{
  "n_kv_head": 9,
  "d_mlp": 2304,
  "activation": "squared_relu",
  "norm_place": "pre",
  "extras": ["local attention windows", "gated attention", "value embeddings", "a smear gate", "an embedding shortcut", "capped logits"],
  "init_std_qkv": 0.0291,
  "init_std_o": 0.0,
  "init_std_down": 0.0,
  "beta2": 0.99,
  "weight_decay": 0.19,
  "lr_head": 0.00568,
  "warmup_steps": 543,
  "seq_len": 1024,
  "steps": 5021
}
Each number is 128 + 24 x the weight over its row's rms, rounded and kept within 0 to 255. Layers, rows and columns count from 0. Numbers have three digits each. The size before them is the row's rms in percent of the matrix's.

# layer 7 attention query, 576x576, rms 0.0486, rows 113-127, columns 432-575
105:144122117098091125092126127156159140110080147151108102114139132155153128138140143134124147110165123116150128105098190113126106169091105115108139123108118158152137157138111127149123132097109166126121132124129133148100143121121088130123149096138164134135105134137163152110132111138127115120102108133141130082172162117160121082172127139107137146147121143100174122120112139133115113135199136083142097132119079132126078120112150168171141
093:142150134145140118133152121054146136137145127102131162095141133127125133150141160154121102101139121130083103138108168109107127098124140101110156133099115128122145103136109121139146114142129084092113119113105156120152127136163138118133132141147135135108056144139112086130143131159099149111098151119118134111085175109124124157151129112122075158154105113110130154143103156133113106125146130150099176123130101127119112117152142131126135
097:133121124135134164154137122134156128107117140120137119143130116088149104098127092139151129106150108140135094143131140157131144137104156133146085097105155156092131172105113098144136146123125133130158085129143160088113122149117152101146142159116101141106121156128152108127171123105154131139140129133153083145077137138101146135097166080132122136099144165109126187125142106123076160128102087130105164120152127104089152124074130142121125
103:113117132134138111178133119169135112173125115160134115142107095072140106152155138135104137146110163097125131092151141114209130151109129151154097111142125070111097123126132142115129160129140145132132109132157087131136136110126115119153099076118110126109169109117122113123134086137137156078154133154117120136095138096123148083175152119130140142122136153126099134111136148117095095101134148113143145172109144109106152136141119074120147
110:122161101151145102151107138109148143148147132136141156145103174155125169115141147110093122160110129168122169142116134128154135132144136128116104173131133130110128108070102197121144138083123111133164134104122151149135141151110154153101140101115050105168144144169135082135132120155106111122148175109128136143145104123082108140133155140118185159151086105132142125114174140104115150136131133150134130144116145137105079152134124112118134
109:127150157141104101142128117112123108095167157065096142117111100080128153141126157090140113141139129132116154122104103157119152105154101117107133136132123086105113101142153091116123111123094082094143152116086138119153120149133142139130128133104134129133149112159083109144104119117137164127073141143096145127143093160131121142124108131079084152163135113129110091150116122113133071130134114105127094096100146103130151107165202145111102
108:137146153115092109119120123130169146118102163132144109107110107130172135135103159132099132107149121115154129100151122145122128119144130090136123164162124181156166138107070140109125099116148140161129112126157132121132141110111123151146134177146119166073168154127128124151086078116159126163172101136175108158129123094112129136119149136099138143089119156136107096138099112129121132130148104158101117167138129126159120132162189122167092
105:165122131116126123164119090109077121116184112099144105159126173095148101137160137132106120116115105172075121114095099163141187108167100127122133080196142102183127081102120107119135133093151147145117123165153144107178117125102138137137102144142111099098162100112128101172122189126136154158099140110116114066121120159101097165069087136131095118125164147138108117165097109161135139120114128122152099114115122116146125098160147142145108
101:130118120139105150174113136151124135151186136121121125152120137145103139109128133136076111126154122143141119103156155099111148138148128106124133100122123146138126116095141175137143137138134114149176184143162149124121138113112121128124144121124103132158120122143068096204137132130122139103132115155116137110153164124145109133147142087161115096142110142111129128127152114112165121130132127123112124152151161140101115141117140102144117
102:108123128081120127131095137174131099097071179136155119148161135161115077144103120131133126107134139117167182111167148094140133142166141117146124133165125199155113145090138127103100143098149126127151161089124114153139142094100053158096116149171170145151128137151122146115111151132133123146136111110152108122143144114109112096127126163173149085121141153108122118133157121132100161177152158142127091132154137161139090128109098139126108
106:122153182108115150148097159146127110131091121136106135139093128114131092121135142195102155077112131118117200135110113118101118152118136112159107128086147116154132117124121124156093130148113161140129078066117179145085145112136114136105145136116127133148088117153162096095117140152145120117130065133114126130122159138143138127144088099175109164117097113124113152142140151103145092151142150104106167140114164130115143134138085107094148
115:128135148111101088104153141135128068113084199121123143141119135103135157126108126133127130127166132148154112118109139126157146096125084125119157141152082168137157132158113162138157116160143141125130107125122138131177101108106103098114125122147150150165141129175074174133111080104155125115104097163133149077146111134118128143149108129146134124124131102149119099144116082125118114107166116133154071118148147125137135127150151137165099
107:131134157109130115090156153142110133163142151133112128139121150102148159109115146132134082177110125116104128131143126173159126125134137109108129131133112147109141101088150194125134134118150151125130151107106145115073105167129154143135136135109131136138163137124154177141159143148129096106169124128176121112136085160110134169153161109165106156127145134133118112103160127119118166135156136160145100118129112130094083119143132107103144
104:163144138144081153159128095110127105118140147116072150084146116125133138098159138087091149083158103140150104114181110107122141142091103148144079104114121146081110099154106138153134113120154160105115148118121164148123125140115132088128107109080095126124116137150136096118129095133140163166130122152104114117185119130159109107128093119092125134091114098115139142154112126149111082132132130118164152140113132096128163150146183100123151
098:111138124158157151138082137089106121124120089141110157115090120108125097126128147134146121138112150085137203152171099074133115121129147127156148146138142068098113126150083103116115168122120134174169106116081115143116139134112110128117155108119123133112127151148188116125108107141166134124121146129094204131117102109086152139156142186110121115143098121149131137143142124117160102157109135146114155107109119122111145169137115094113122
# layer 7 attention key, 576x576, rms 0.0482, rows 113-127, columns 432-575
108:101139130171127097090146135105164129124140126126127117085159152134108108106112133107088127133142143119145100112138184184129096179155106151128165081104177156141135160108143144094139133108107113115127110110088141105111112131114108103131141128133171110126109144122127097124154136130151150149131129159142126125183156106122146107117165139125090082085110160153110140151093125157134153128141170146103116164151111136077068138128137150164114
100:128125108154132117112139156077149143156148136110129144114132135129130092102156164139124163119141134128123126082123113133141134149110123106154142127103097137113076145166170105138139117159109167093115143089097162139142125137145126110127137121125097144112125091124100128165099139167115155123110149130135161134140148099138171156128073100170144124140090179112119163123106154131152081126132125113087145139110129160112129100140134115118148
108:164121153126112129131080136155139168125121115109130143131141116183156120111141125134144134110135154162130117141130173133169111120105096162121094129117156160100107142108163154146130100139136167100138110154138177130124102128123109089121133142077132136109101159143105144104153151122125141133121082158125120088131136111116145163127137068142160116102133123113144085119149149139132152147079113142155123144130117108112117110100120139158111
104:084087127120142136150123109119134157122087119143131117143138123098103096134141151146139120150101143152107133119126139071162188137102121180170113129139110133116125084142108129100159128150127104130163135149105148149099131133180126115145085125128133147118111119150163128097149094109114151102132129089106143123113142132162064066146131130146099140119144158123146140114144124103093142129144166121100107172150125122098153131137152093123143
113:119144090138128149118123138080165152195127129125150135098110157099155128124132118170105126128158113117119131094131155133146142120116149151114134154146137157107129154119111109143125149163105122135142179142135101125128144163153120125154139100136112121147119069142130107104108113142150096141135135074128091188114127130160115168098150122094170128178043128155132132109108145127101150138119184117150131103103171183121160130133100103143161
104:131188130147118120118160145128111090095108137134119165120110131099150145135147124125151116123117060112108137142144124087111128100147117127090113147116123103112139137152124063117158105090107130110138101126119089105123100122086169115176126133103182162154179077159133104150106211098095161149130116163093125146127118135111137125104148128120115158147119145159095113123103112129131101111140105125132123120077144074140155131104165095126143
117:168156139128112120112115133132174098132088150140178134122134074160132131162121131138128148124103138143110136152113138123105122120149133085116106119154106182100122125151113121101110146109108090094111108114136140099153100156091137137075092143155168150123166140138084130172110169135130116134158129173149129139097149152091145147142153146110134146111165111168080078156139146128135137125142071136150098163159175168172103125107125143159119
098:126109155152108146152119129132119118105184109144121109115112146135123135135126063117126136135141155143103167144095135127136144086144114129100127132142125126151079114131123106109163120143127188153136095160120053104136094101123126125115166114107122151121163143128135097148112155115104105090093079142142069101109157118143137125114121097126141136119142143150101093133141139149103151116117160137095107135092170152157148078170102128121183
103:137065125153144152145117153137178107179121131219121117143116138116100085126121086170115110101147133116128110085129131130151105161136107139124110125134144097160121125116131153166124150138107167129141151136148143072109131138144095141129127111105126131145077143114105125141152135091132134111142147143132135124141160133144105131129147083176114127152129143162116134112135095125127125143086114130116114141145175102060122133118095136119116
102:156125135138132092153113163139154093119106155141183138108199101147115065152077100142078136119116152132137112135119136179131162122140114163146103108115106168180155139141106173094087134140114133092108121168129160152117129163098096128115167110153173140121128129099139082147131125080170145075122124133158122113121181122153161108127161108130138132099138164099147129130170148100124158147135177148103150109182170160111102131125123132144116
115:110137100121160089160074159118098114154139132165139127143117138112112115129138128188108126093147111122151134138153157127110115151151133116104124122113181118146133205120142160108115139099112156144177099119122125130129160105150104155147134153108105133132085166123128156117120125146118155090148146095134146127143140133147115119140131095139156157167075151116165159134146166113134104139082127131105142163109130132104136113099111162097101
114:132138097176119124106148125112136121111134158159160120129137111115106099135106138179095104122167126113158084116114149135123127117148152129131146116152142140114157155163149117089184112123114130111135158127109137143168112170120115119114159104111139161108130106128088150132104149096118156120126130170128156117142138144116106115124144144107078130090133129159115101138082096135108152084167138106106079149118189086101108097141156100120153
096:140138148152074144153133154125097108147117111103138127138139148122132141130107118161136103172093119086141097133108131109165145102135166125118142149131128118100139079127111142168127128130159097157170119154115128106182097154129117142196103092128106112126125109127123139098144161143146089126141152118126127061170091127125119154131134150157122123114074155122109114156154145126130101099135113152158123139134110115115109130125121130130146
099:144143080145180131121126128111140168146149146145108126093120127107119127095147138116117120072224111096132088109143144111118102134107110163083114109115142126109122156127188095153145094126136157106128150128156141143078100095162160120136142138108116153116129097156121153120111155105121108177144135122154107176133142151094143110138161113094102126132147135122142111094101169141100188119111152116110133134090127167103178105128124110114133
108:119148144090161108109123146102118145124096125118136119132169109109150125135157145169119158133116124104108175158149110116130112155108136131140129143127067086128117101131137130132100093134132099122111100099156133156095149108132107103115113137130133126120124122147165155119078116122125137109142128083127118119102113132121133117123127137122133166114110143092152130142157131099108073116125131149130183131099099145126141145110096122097133
# layer 7 attention value, 576x576, rms 0.0435, rows 64-97, columns 432-575
088:139147116075138188174121130104119122153140133146137138120115110149081094098125179116139131120131137115125124099157193139096109172128150137132113161086095127092155101103111127123141128110147147103110155122156072131122143141135162122175094181113115110108115107078140120135098125090139078143147097117112142143137108160136109111097136151073124098106158129135151174155161164126110113135164136137149134137117160111135154133115109089094176
104:109130107095119115156151101150126131134136161128110118136107100209103154060102152165164136105121121139118145124133151150134148149135144107101094092100152133112163099114122149131183123112178127150108129147115127112125142155096193086160151142115106131121105140111123138093148140132106081109119192118123157143141133119114139109150135093174132077150129145132141081137082119108159095178116094133146145121095109123132108140108145191128127
089:157162102118104121130143121135101131147116123136121158120143126132120168109136144159156123128180114093147154137122112124141108179109114138132117134108136077097131112119165142135094083129080140095124131115121077142157146130122135110107118113129111125110123119129168174087133140107118127139162168152156125142133119152144133100110117134154099127128130053142102100162154122128126127065087146134119155131165148131143121181148145124123102
099:088131152164115125141126134117156104144114133121140125118141099158086105130124110118166124103074149109146101126115094124142125089097150133132104113100115087148155157109096127080104138183134125120112087134167081106140138121128143160167129108131127125118143103118111098114141095133124135126124118134126128166105140141183106143110132092136127133116150129136137143116073096123154106206141178199124121204146121110123144141071088135130119
075:115137134096114142134113134117105125124112119107140095138105104107134121143144105114177155131143124143134106107152116096135132136135103132134143123125075085107145096166122150125116081092122135132128150104139121162135081105113083120131162138123110102132157111161142084143152137136125157165138117106126143148085090128113157159104126147110127174114136150141117129084130150146146137139131067147101134142115116128133140149172158133149108
091:138112166176164095120141152096191118148106118136117109134137148104161102138112078097078132137093120135144120125117137096124145097085145109112168118113127123142104108115143142151127128092067132162128106132100128121143094128108109104172120113141149148104141143137131096142120116111126159141131110114159160148102124153119149114121155103159110140145121149111145103098091162156136132110120092130099137171142122143138154161097115146160143
094:162145109123113126141134124110096158132154120124114093170157102143177144125100110151147148122098098125142144149141129110142132154136130124135155096151172160153138109133132130155155109150127130116130161123098146113159120140129153118108100124117145091124125084107130140147119117106117152128137123134156158119113157142123125128104030124108105082094109149174143148117143140149143129141110101128163120125100117097116110166114121090149148
087:115124112144162157161139131139133099151142122168047150135098152128129111127129156116097094112147122097135155127112180144191127163133134115141095104096155113124108116126102115128137147124083144141134104109119129161147150145144167098104149133133105127133139139104130114095126109120131134137124157103110129102104112137127111129111169082132105158137106104135127135121187125159132105131111151139167137160161168122119128145155155113105095
104:126128138158124118172121164124136165142138131104102108130128112156113117126135097117138115102109127134172149115126127131085109148136122078211149109124167129191133103141112129120131072228104118148134131106164112150145113086142095087106100104144159125120079105089099078129145120139114105120105113130129174134134140133144107148165089114122124108148122120155129150107097128195149117175163132149142121160169080153088096125130145112108127
094:142141120155152120125142107133106145132149132106133133122138150061108130114129119123121120140127110158104108119105085105147075100131143151069118144162125120118067152100139141130119116076145112129151144125073090116110121088135118185096161167131111120134109111126141130141101156114147115101139152163079072121149096117134114119068140118144149142123156115115136111098149149089168141125068121086122139111148121119114147115122120120070124
103:105105145170126117125132133148194126116122139121123130116137089070119113124120112108101122122122110111169161130079095108138102161124135094092099149149143159112105044135078135123103135146129144130168131110130120149151111140119084090149126124140140133146118096142165151138105138143167128161142132143148140146071129101135090144135119112180158118120122110126115146128160067147166126146145130125152137080147138144140130114145106116145114
089:156109116132113127122112138130146121118123113146133154123129158157108155132117111187130098133137109154185151144116129095165147123116103105074121162105128121122127133115154112123127168127115122166112116120110160124167148149153126120081142127105141134126147142093121157166096113134108102114116099121125146088128125132163131095133179110100101117141088119125109120121126100155169093087133173108136125098091134099095116136148116119112113
089:109109098166124106092137136155155157121108153104155100156092092166192086122147128159127148082129118107175151129140123103076149130165154143163135098122121131163145119137103131138137139120087167072099146109172151144130108080113126138107127078118131103123133096116104097118155108157128183151068099108135137187120124125098132114161076142113104100130145129139093115117095152154096106139151119143138163129116130141145148162100147110140135
075:134110108183087162102162153122170101124120110146148141148189079151092117096123149138103147114158134115135144106128137079091131118125125097149114137099077166139105133084119162130147113169088166107123123133158144080147092170095089092086126125106182120114134132098097158163103127152121135141167096110140122104110108129128135153121128125116110102151144101123107143080116126195138140125153162138097110120126111125120155120130126122161103
099:113097139117111138117108160104089133158134138141139137136092083099136104154128115105127162160142115105143164119140130125112133087128132122102219106130124117151138132087138121130167110099145110124143148143179156108167129104127130102141102117143143123134132163114144119152106115143064136107147114115094135147122088096129095126126101108136127093159096115128118146109145072109190145103086118148134110111151133132140150156150082079117122
099:139170134123085118140100148102095098133081138111126133139102120143137159121136155165150141119152104122122131128127128113129139096148112112113154142089132138101129110155086087128155127129175145147106138127124153137167133109113131116138139147132134114129124149130155118160089120165135122122131122145148088066086073097109102149106100117143143127105166115119110140086167098100142085133109122075166117074125114121123131127144102065150099
088:117177123091129103131136130113117133119143177122130129135181119106094139090135112140135139124130109147074180112124143151161128165109104130145167172098094101164133131100127147126119144121138146132090075144191098128125123139133074122165120154131144109107110137063173146134117122111073166132148143121116147141132116137150137089154118117085132111142120136148122160119133147139133125151121141155101123142153145130117106151119111096158155
090:169151154119135186113097132120102150098117097104149119100119150144174111089139122091126135131143117164098134176128145133156142118122112116144148109083089073108146162143137139132135140080145123084123171123091133121074128140149173097098152141128131112138110134132145127119130111127144150146152185119140094122137139140112169121136110137129126174101171166107149098137088159071082096145122114075120116114143111102109157092078119110152141
088:134115118084151096145111113098097095110151133154125167155160162136150099137131139139128107131113107081138123107183142117146120122160129115148115159192133132123141115135130113133088142136079128143141158132100142152145108141155108131115087137122122127132121158156160106124165127131161094132141138132117092165141102140054168154162150124138116080083136082093098143138145109103141125140166123119147141130132095132132150118151129156072121
093:126121153127105142129143104140149133100184120145140140130063140099133147132123162119136143114097119124126147145140122102142133105096134111168101085179107100147129136118139110097136127078112117121132139141118177067153118095170135137129119130129138103153145105128183079150143111119126166129114136167126122103129102114126122127161155146131132123097162124109093117151132069066131148169136076105117118088113129103161161153176126110099118
086:116125140103142064103132134102163171144145125142127111132146165172114129129122110118127125118101102113161160151142144135148137174132117128111129130167097152167128118095128127092133118132187101154108119108168147134094159161125088120174130135112131105103102127074168126140154135135140136130160175095165151128078098133185140082135170101126123122120119129109139124151144113135129116185106104123090115155129142116114147092127142138139129
087:133147147131112117117140112140115092105178162061114119141147169127130155153133168150069118130133126108066101136095169118145114107166112148137161105112072114159124158115121134151145132118140116112131155128164165105112105149196117108104154127149123112156121132096095108114112139103135140102144128123107133101111146140142134112113073202144132161133109136123155106158131119167147162099068112079132099108122150127122179138120145144133157
085:154124124113136160109132147132113075118174144079125115100123166095100141115134125143055114128124115133130135129091112141128128129100147121056115089064149137122132091133165158137101110124109148127129125111131122122108139087131159131119122146125066139118145072128113169117145116125132143145126113126070105105127135136179134144092119112180123158134119138155164115145164124107115130075096148139120137091109136150123151121178119109144122
097:110124127124095131131125123136132136131144176113151153102116151125101073135103121132152120113125110119077117109114111110115114172122127147164134143148120097114117125148098129140117105160132143120113081128116127157163152126070175129082087124124158120115152125129115047124177105145132130125123088134140125156121132165202203090128122178091118125125120148125129136150132136109108133122153109156108127136138139136127109134119140107124128
080:120117151145084163105092154165152110115098162147115205143130185126114151132091135095173104111144130104159181154143122161113126076105137151095183119113127126128115088101149102155117236120135138182132128138116116149090154167170126121148091135106161154156121125158150138153112133080134133124157132100067099111138136123164132148110116141140117120155151133116133166105156098087136106158111144133139104153128095166088113099119103129069142
101:148171118074140095125109121127127125129094107153101148118120145156147157144116134100094138079104139153138112132164118181163132088156131150127123125103123153108097128163114133088120164098180105126129156137121150121104161118119136089129132130159114128137203130182137167104164144106122147139120154125134102141105161125110125097122151145134109190119162140142120144136164108110147141095107116143119142130131097142121144091161117106137123
084:127067124140123107142118118144161092145124154125153129127147144139115192066100132117125140165145118116154137143111112114096128085109107126119199101135145098152140124127122147109135092129124138099143142150097110124087124145131128110139150141145115115161139108150111108106106149114145114109149160146127127098152118106185168100140131167138133142143142154122148127123164116084127142117128146155092115132119113096143110105105159189094111
081:107143131113120164167156160155096100125092145114112150144141130106114111148147114072148117108156151126159185123126083150150132112139112142154215128128131128104132130124129115126164133129123156122116067128119158153181126128122160152128147115102165126105119115121123145122108137142095085157098155144099147148119109132145090140140142132155091101116146167148091149123112129139160060138142135066117177146170114153124103101094091108050122
094:104168122109127120123147115161113134149136131119170140159120138104178085133103113140131113148092140213116115109137109132142174092143144141161169070120073160176122153128086105112145116147143119144121152164146093140152120092106126170109163128101135117121099152122141103143125185144137081100148129158121130144151147149123105130111131148139143091141143146135111120142108115115112151127125149117134140119147146146117100103120103103096105
073:146094084096098152177129123096146149114147135143135140087148141118125121104156113161098140130120126112156157189185121113135136094131132102113124141140139090122113104091118133129132144115134195102121136120151104155123147159134181124122158108122135104136103163135106122061151161123129157105132176143107091097136157128134100086146113143138133132126126103111127140151117122137125131108141117107138110149149120129116164133101143177131115
095:114103113126102162134135125109139125151137142127137095126164120140074165120144123112171126106084143128119147117111112139113164154121117114081126156149136188100126087144136128112123150141137116152127133126123149144165134136151147117118153161129117121125111111135119127147089170133143131121121105142108144121101094134100091167111089103089151108158132102125158146097096132155116121146106161131111117103117095115136112119114101135105144
095:124139144148102137116145109144103152131101105121183096132121148099179133168098159097112136139126139069101147156119133091125146089102124111133137137163149136133140133119166124158129179114095137098133093100114151142143094162122171137105135131166126117160110082136207123100101154131109132123071152101107143085098102127127098158150108127093117109116119152156149112143110172156100118138135117127120147121071112140127128148108148094117116
113:107198103127181123107126147157128128125078056133112146110109134105110110156122130171157129154112133131118138111127078143134128112122145120107114189087141105071134149152161136137140154106119129121107139114079159108122182118134134146095140102111154137156162128147160141118142111112131155136126129182116113114102115133146135127125166168108147187110161118161130139151128121071131103125121096132145158118119131121145134112109147119113130
092:111155112102167095096162125136141127079120155111173191130082165101124172132105177128072118114145098120068136078087115106077146049125151090107108140129108162144149171158129128114130106177112145069127107170092120098084118120167113154115117143145127103151178117143125140096099168128118173104133148149157109114154094127141117148100135195104127145116098147092111141147134156126128142133105114099103089101127112158120148123132161103147156
# layer 7 attention output (transposed), 576x576, rms 0.0438, rows 64-96, columns 432-575
118:095130125143086090105132118104164143101139148099121136147089102135081134144096157117161111087089109094162112172098105123149149089131125130135150060186112100126116147086098111136136152128114095142120118127102149137144116164126109126111137124110120111106134141111128108107140096135114176154114127141152166122109089150178149128107093108122118114169154111103132136131136119158181114123173137096127152100127122146097128122137104134142115
094:088085121110123149106146144138135108125138121138104094087119131157128106068098143139107131085090115132129130131121126077151111122123075136122105119129134137074147128115114133155143130170132101157101135129127165096122122158131106080133154104158113085113113131143155083115160144124171161111117119166145142140143088137130202147135144102141117110141113127127136120138121137135165137141101127128123159108148152116141119120179131142160102
098:134139139092156140148118151144123127100100092094111121132118129107120103126107125083103145119129174112118096149144133140145131139107120131159135160130148175100107103104105127149108109116111088178148132112157143123138132141111107136123114083121144089165109128141080144161096153128171123118116121105176156137150160157134126150179125135126128135133111152096110184107142120101088112093064146155141114142095133137146172190121174130128125
102:122112139132159143126116132085126127152159105113100138087101143160099120147112158148125144168151166153095115110134111140169108136157126094134159145108154147112064158140133152153150141098123127146142144124131169179104169118115097152136132141203116146149130126153115165142148178175166147155140137111128124124084106129131170118106134100082157142141107149153099127097146112163086135105117119134126078084123138126140102126129118097127163
107:150135085152100162160191130114135108141115106096135135100125138084166117124148142128121145143123123116159111127106120117100135093148065126144107095126146132106139101145140104155164104130116114141113142107116121088124140129116157087134169103146138152069130108120105076125121131095174151106157145094145127108160096115146099085138130100116077134136090110138143112120112074154136135106138132063121076170125134120160155121145105104164132
105:112167133120132148116124153151113106114119141105138151176100121165111148127126117178166146118145098109130148162141118112112122137141153141127137127114103155181156123154105108127095173139063150083087150096144115074148142094152139165141154112121121114127156159122128167168122188112161101120175126117100144168128101133137101137128147111105153135157158127157106144115148066111108118138123123174111140100150110141114103116124169086125131
103:092172120114132177132104120159127113167116119127126137142158154134113127134132111104161157120161146112162140150127122130115160115111121127127086107145176142111108119106138168072125116127070117128135137139110110177092100100069140144146130138112138118151142127116111182125109122150159128109138107069141078141134145108142156107130136149120144149207134143126117129160137137130111112148129148130099145135151109117150109133169142117141106
109:123111119138123100115083080153138139150168152167130113126175141138122128091116082146129100089171171128105107186113118146081124129087135130069150181121134139138157140156136128134140155119132129105128135132158095147099129108118108180100101114116125150124119108126131144148125166138118123076111112125151174184140147118179107151094124149161150117118142133132125159147091144087119130179101120163091155115129109132159103123146134127129149
098:146099150143158103087120079140096121155158127128120115128174167107135115132125144129112128151139102149144157153130107108135159107130116175148142142103149115094142132162145092112126137103097144148095115106080143130112093108089119099130168137174132136125161095119116148121138153130157138123150152096121115142158167117148145096102159099116138150176153105109121095130088112170107167138150115152114081154132183162161138164158128109150139
098:200146099079138101116142149138166132091068119130127126142141114143109130090142146119113125130168169104193112168144174135147112117103116133199097148115129138136104099170117117150118102136140131091146102132141105144094127127095147099117128143154175128118122162090149146132128084090129115142106078113184144102127147156099076182117124159108129111142154105157115155127131131183061131141124137147112072131145121148132108145125103104094136
095:142138155131135146134116139116139151151099171131118126141138161089102113135145138143120157098116149119150130140100129127111108140124106143136082133132115134098140129188085097144134113117096154108086142130139098117061079105133144153086114125095169129084120103136084142111138147123164094137133102121086143113148133121148133121085159148130085112157150127079089144125102075100093108118135130116130107147135128137168150148149139153146108
108:088141164113105123121101124090081135132142121137120096173117133129112125146164140142128110077131116122096131135118111135141110136122196119104129117106118144116150171127122163094090148119127136102133127109160087205102144100157092188128111170095099124167122129117135144138116169144086092125128146146174146156095130161199157159121131165153163146095172147136129154162138178089110168186060130175112145129131149150139121153106119123127162
089:176147112159096198127123117138100134125138119145115171107147164125157098135147146092136196163090130130121086102145115133088148072132093121108124142163157105105142084140169094122141123131154118134161161175075129116140110136077119114147126127159099111092116104134116124116158144110124122125129085117119108105185137128152148112122094053105116142106119161127141136113156062105165185084146138105127127120143158089108106095134150155143126
094:119084110101097133115138105105128137155149123158090125122171124108119150181107109089118176111136131105108158127107089164142111094112127123104132166139111086156155131138115086057091122090156132127108102105101144155139164086139089127120146129168107152148153082096134143112138168152102114119151093079174135121157147116185135135140133119110126144074118081134126120095153100143147146163094129122154147139117138129156146180150135138116155
086:112141132104116072115149112132144130103064083139122117117096136134131134143164157137160128103085110102087074093122131115189103102106150153110147144128114112109153129109107114123102125129143137152142150136107157125103171150129131152150155111142133143131176141156148165138123114111116175118149108129178103122090173123123134129124192126136100148102154170124139092119134118077156118103164096139111119100131148119124103138101128096109123
096:054157157082144132168131142164121140157109133113145122115153106138103148131104118154058093139124125083077125136134110138100123118086136123125103111177141106122138143135111137136096135147132161116127110096144129153130124116143089163141122085100112143112105131122115174097112157117115144149129150069203156107117141153166099087142087157132141139081142129137116122128142172117118118151108113101137165171121105152125086122119123126166138
111:101106192130143086142158153112118124118172098149121146106127145129140091123110167128157136100199135114124131111145154155100124135128106125106161106129133141075125165141162114145196126132112163112125124131150125085116109159152125132159130152122116136139144110111134103095082107135178122101147116083159123126106125124183132169117159109133131135164146187109100058130114093104148121153111149118143170145129098101116128154123126151144122
117:054101136103125112168154118120113119146129125166112146133095125159161155120121141102170162118167147152136093140134119100124105168088132115150104102141151136119107120106129144145146143104093121135106130145140054131094106142152128134164132173126140140141124122126133107138111080142107110128100123128140143115110151133116115151127153117156076123140093135098091169120201161156137125127117166129131132107158122127104106117171120131129104
099:080129165170155098098150092101154113116130170112149143163153120088133107198107100137123088132137122110129111126118154118129138118134137138155131145107118141111143144139135100128129143108104129094121129143121108147145131156155146144118101107134105141160124139137143110105112117109129130109145109157113138153151130123089081179146160138127162151162101064098130117144107141093136140108094133132147151146131155132133153169132149125128134
094:111143101171143131157098147142106105090154096141166153151100142154127172126154169168126111114142126134098131127069134113168113130111134142157118101167127091127132093123115106138124097091122178152138146152128142106167095098100129138048116119127157166123101121090125125165139125109082145118132147151159181114156107118191162112129145132155133159106175114158103120127139100089120119153119113104150140109100146167087134129140109118133134
098:079084196132096132123125119089131121140151140175131138120116146142146129157126157112147072048140106140095096191138081139130098165102176103120190108102174138106134194150143153133139124116131093101100135113140112123139146123169133164138158136085066131155174116119114120138129153118122116109115109175124156174080156132138153164131162168135125153132146158110103154147105153110142136141123125170121132116158160088146084123114111151127135
094:091116135110130109118142147128087117150124086125092143143119133176062162122123106134109117140146131136152137135123112155165151110134122149163146122167092139114123126108150127119069145145131078143097164145069154150109144136104174154124135134124102121137132149113152216116136132125109134165162073081143139106154130112157123121173084105123141095113119121112140157122185147100127100154127158151164158186142165133105112143135070123117150
098:171143132106136142113142135100108159167114116118131065126176080139103094119104110118151131132162159138097138121136133108098138134134141123103110133091123150115131087149152158137101112155134156108153108140146142140116132098130096148132117148111094137081134132102139161112112147163126108117121148118121197148174126149137130115059149119146137122146095155176156105102099133154119140148098130129095126171111103125115150139131150166135135
099:150123077087157119118125177075110126160134143097124085101116095100136084166143083133120125148082077163148119119117147129142165112119117141135130130119155141138136114127137101127140060140170128120114123143189143168177141130159108128148120170101134114147161103168101119148133150168109116126182124102146092204162160138146126111118144145140111124114133135120158107165129135120114112123145119164143160117067130115094183128119105154098101
090:109145159120125108142111110103121126127136162155108079129136112129100104144102100116143132111140135112092134153123138121155105145119181130081126097092094153158141143140082164102101168117081177107137152123141160150100143150152095161134106152090118124178124136113117139146159128132078097153111150131122128148123151121133155139112138145156162152143132155120120168173155163089111110175108132195135173111126110132150145115120149162131086
107:105103155146114129114119151124135086120119128140140126135126107125119128117130147140124140130141156102130140136122133055124176106160134107175130115134123124160099134094128128138180143128131084076109125110176112137134123133076146156113155117121142123084089116162116161139111095181103128127121116128150167085138122145110113118108130151145089165093159109180136155143145150139143071159151139144123141148135130145118149116104103157104137
097:138117098103135127177121095135124117080107170134095090142087094138115109143094125133149078096113147105138104172093133107088132100102151159133140093176107168152132123121136141156186118183150101110121086135145136159135120163139146093124148138111107117122132141121107120155151116094129099095162109097127162138139112138107141129102071068125140143105110151121178090114154142117184116114123119180144107102148125093148101146143082138129101
100:098140102133119146132112090113175134156112164112110120106133147147105150125147134150133116116107109118092090161167132115062135129105098152074144129089166155133144149125097138085157131138140085093097173119117111129148129124087113158155148128096121134150089147065123106129148162126124098103117138110156139152085113154117143132154114164110102150155152142106126135131108094156150159114134112149146112134135193191152123150172157136139134
100:133103127158161167127148095135112130073157140145116113152113161141118116116132160131121111175131146118161129093167100109143116118115159166103126145097185101124121152106123120145151117100128150133113144123090145175101136162114155159163089111153176151120154104117082137117113054112136116087135116112140149110117092132088107110140147101180118131136170118141137121132141158116107091113170130103139169144142085136133175147116138086139134
102:082118114111144102132116152095128122157143138129155134103135170135152111115168130166157113119148143135128136147141117097124130135147143123108130127141118126107099144156068116146103148108094104093106131124124126111123124101105088117103114108090121133098098133116123137158187138134122124118145140186099108142151104068149161149135098145147164135142148123104086172118135143106113170152125127165151149064109119099120147157117145130100088
087:096128131078101129113109134133161120121138114112130136140169132128064180129106133133070135133124096101106155097109141167124117128122132095148090155142110122154114142132105148140120151151113125146101105117170141118137146126134111126115088144086134159109129146108125135108179083137169108133113150146135090160122118155137115101093093119115102099112164141123111109120161120163128100133122097105131101159131098166084112139142108108167168
112:129141132098092146126120163084130161095124113142115139100119133167128099129130123132122162119090144127141115158137129130131136114089109165093137152119118136148114141161082149129137129105127084106100131153149124071133103129153159129125147155136159148095093119124141167159146128174130112072112090143144160175152132127121112155166119150107090139112144131158124149141179129129146145122049146158109105083114152149077131114143150138128122
087:145138112109132149132108129127137124131130103163158118161130129120139148125070103127155138145119196168140097130088169152117098137091139098128136125099129135171128175121090097114139117128115131152141120159174113115112136109137164122160158146136115142116096164134146079149101124122107125095093135139142117154121163106131119141134139140119115145103107133154135161101152135088089131143093169096105099118102111114117124138099080137111125